config.yaml
d_model: 256
norm_place: "pre"
init_std_o: 0.0
lr: 0.000671
lr_mult_qkv: 0.4
decay_shape: "linear"
final_lr_fraction: 0.05
seq_len: 512
doc_mask: true
dataset: "wikipedia_en"
Each number is 128 + 32 x the weight over its row's rms, rounded and kept within 0 to 255. Layers, rows and columns count from 0. Numbers have three digits each. The size before them is the row's rms in percent of the matrix's.

# up: layer 16 MLP up, 768x256, rms 0.0671, rows 745-755, columns 128-255
# down: layer 16 MLP down (transposed), 768x256, rms 0.0698, rows 745-754, columns 128-255
up745 101:111128113171165156149045151136126154159151105152139111148162159054132133114126070153133144082143097113154146189117116127112106119100109095175126111128099138137103085090166144146125128146105135079096119200134116156091184144093109116156086142125160128143093090155114118125143124139092079056140132195098131127177118190140129138094155094181093065155118092087214107106082150133127103136127
down745 092:157154112138164067090126142183151161135162083117192094117124125150147148121124146066120155180088082074104138130177151082199110174127090177118138124118118106145106158182100092111153147126153174124183177126131126127114116147111142091092113108109120119064069155206104112137210123135094101102156162145114157145117123070064125155134134163071183175071144131089144156109170110140147203142070
up746 101:110148113186150139107078129088098097169083140142109121157120095142164110121134128178140112175213122135139114153122127165047106117113154122164125126120129050171127196130153159088121113131088116136095079255099131093136124111114125140099107080163146168100099138179139089121125099098118182112124089115161139113115130118156128135153133124165147142119177064142148089120074123161112111099107
down746 102:158094079107157132115099141111085127097108131157100048088120111129154119104172140128121131170101157105144154166141128140110187124083131105127178141154144084145149140052086170125116119163114135108142135167137085136134142129105133138139101102140135121133186159102103093106102168241109091104165131134124141129125128143100109138154094139135083125120102163250144141124139097142155114099118
up747 108:164073119088099166117113158117102087200085133141115172167152103132130082137135111159140092093187143079162165141163158102128158117087087196137154085111103133141140126099106175133125085077152079173162135107112137131125070157163112088173150149088088186114113163174145153180164129111095115130139100194110102070149102137109118129120087065193122149133090128099101109158128091164172072088131
down747 103:145121147163151182142141137115187127200121184160174155044107152206096096116089184138104171145090119170104135112147105158097171094096073147118155160098126104086157068144125119048093139128106219044151141156144093133146105139146134121122167160138238150140079132114150144110111135180126131188131135103137107125163160171121091193136098079137124088097081137146136163105146133137134089112128
up748 106:108092135107152151079139125103159137159074099180151122115121155153141090197136151106140171168180098115124098151145213195089178092145124062093154133128115133148166164153175125135122092085145112124131157175094160119052107162113098082163083129113099164174023135177164108079150145086133146100161100115105153060118153127150121120158159124178154095148194065128064109145149109096090138128133
down748 109:141094144151167075096121142101117185113089137120147125040128125098119070155118164149153153105135191171162166131125087116141099071122113062077128118096145102113121168143077107163171096141124161158135145155098200132173115064128106141035076129151139147100107171116128132109150121158152173103167128067101155125077161127154115184161133104137132147148096150160137127111152155093130128153146
up749 101:104180099113102119174123123104117133134153073164084101127141146126109105139136152114167154083147100038126062152139165074129128138161075080117105084161126113120128129164139154150096125131108124127097111133170225174133108133153069137175104102124139164149082150096084139156137159135138156162167133127156167135114176184101120124214113129186146011082172112121099154159103122096079136118156
down749 098:104189099172190172088139166135130093206084104154096085167172053193150170140079129103138060122081086150119187161093177103096093167096076136127113111143108114134114135163136122117134190172148135150154119146227132148095117165081096140112147110141131141094057133102122164139190107141161175153089112093100069168122083144116077115102100191181128068128084084125083113128129146119132100130134
up750 098:143124127132132157159134111198121061105126079101108153095113148137116110105171117165133140097171133069076172105109206139100167078159130132138074091156053104155144160108130086131139163118153104147095138145145095106144116111097079128136092110127074084174147130130140083079135150137135131149164146134117128069069144113125172122144156133198148116122100180123186134102140176159117094160151
down750 095:094115138140107102108111174123136169115101105136129184104100127123090130109125185102193152164119172179113083087111093069137088119120099108129213145134144107121138182080154154180049168099077162090109117112080149133118129147177132128130123141161157171100121142146124146130132112151136134137097125121132150139126139083210087084121111117103068170163092144141150119173115145122137132165109
up751 104:106128116140154119134111082082130108071103114116107117143125140120134126124091128064169100112168119168178155150128097112132232135115173126152092132141084155155118144099146076123101095113142146172093120134112147119120099186150075178164101131130042104125099102142097136110142167131138130094128126134160137131115185140187102090172126126112132114088128105114183150071141139130126108070139
down751 097:117183111198123123109185144117046166201157066160130118123130205155090108132134192133143145138148140112077131133138093130157091143168089114141172120134188113132137180123106133156137135125137153133128160142170122082149108139152158085118117141180184200152089200111141130140157066054144166103121083076116123111147121113131118135149071151140137095143111139108104125151142111212158104110093
up752 111:118109100150128139195070082067126108123119083167157136157150104132125103112149137113181202166180189129113126143153106080146138163125120077113166110100164133200222108186179137096124106124113160141130113169086105123127088136167116152177106174144135178112075150151125120150116159098124151097113059127141121084086101111122106127175141122078121131147133074097152096106099147093134111097113
down752 119:170107101140111124172158133163145131097104125071149160052125199131123168118141109166105149093167159103111166106070144215136121164211132141136114131081108124074129121139130080104136137111094113115107140111124111127140166148119106154116192130128116155197120121152174129161101194133120063111133168143119121120099166171102106148166201113152095120143175103090168157121094096099097140128194
up753 100:142135106132123122087140054163154145139136107158142115161111152125151064149071094108132182148193129145141146111148129137156104195106110107135076142114149136108156153070123166092168152148159119112125095141100096126127071088161103120135170121169135127125095116154140094160129127110169203101131164136171128092158133141152114143121114063155091084139139074140082134134122107181079106133095
down753 099:134097192121142126165104116075126125146093123103145150114136076105103116169174127166095053174106170165085118096139113097157211139024113104121148147109135118132095042119060145138154064170132150119163080164164116144194122128085138125102115142085131107136165112164141189083188107141113192165110180051159069126097059160131077091132090146125120150110138109228124116125116149135142099139153
up754 102:150124142135184061150128117104173144182059139142137123142132153093193083081121169130140129162149168106111130144148139120093141116114100117107167137145108131114137123182094110123090127150126062145076117116122101083143019085184172124135135164124136146169102083115127106147101115058138146138130144142141143125149116138110102168078146170148083129115161126110167192113105135134101068148129
down754 100:112131108093084133130149130096170131127117111132122090135134107170119120186168117145165139120142128146137099144126116110132133173147122185199142125083125148156146086155114104146116110190090132098101147119132147075115140132086084154171140057205174116128115157134148110070099108168118102187146137149116190197125186121159166133109114097166175175092140098140156094126091176115209142105127
up755 095:112089087131096121129118132146088090136165126128154186037189130122088156158117123016161160106129137077115151192139096106069138159050154114156171146110144066176099139097179177111032086160131155116127132118132108126150170143110111155091104204142104187131161142126095121115115172132136153122199138101117123096058066138158119126169131107094130106109157079129173151116080091149148104123095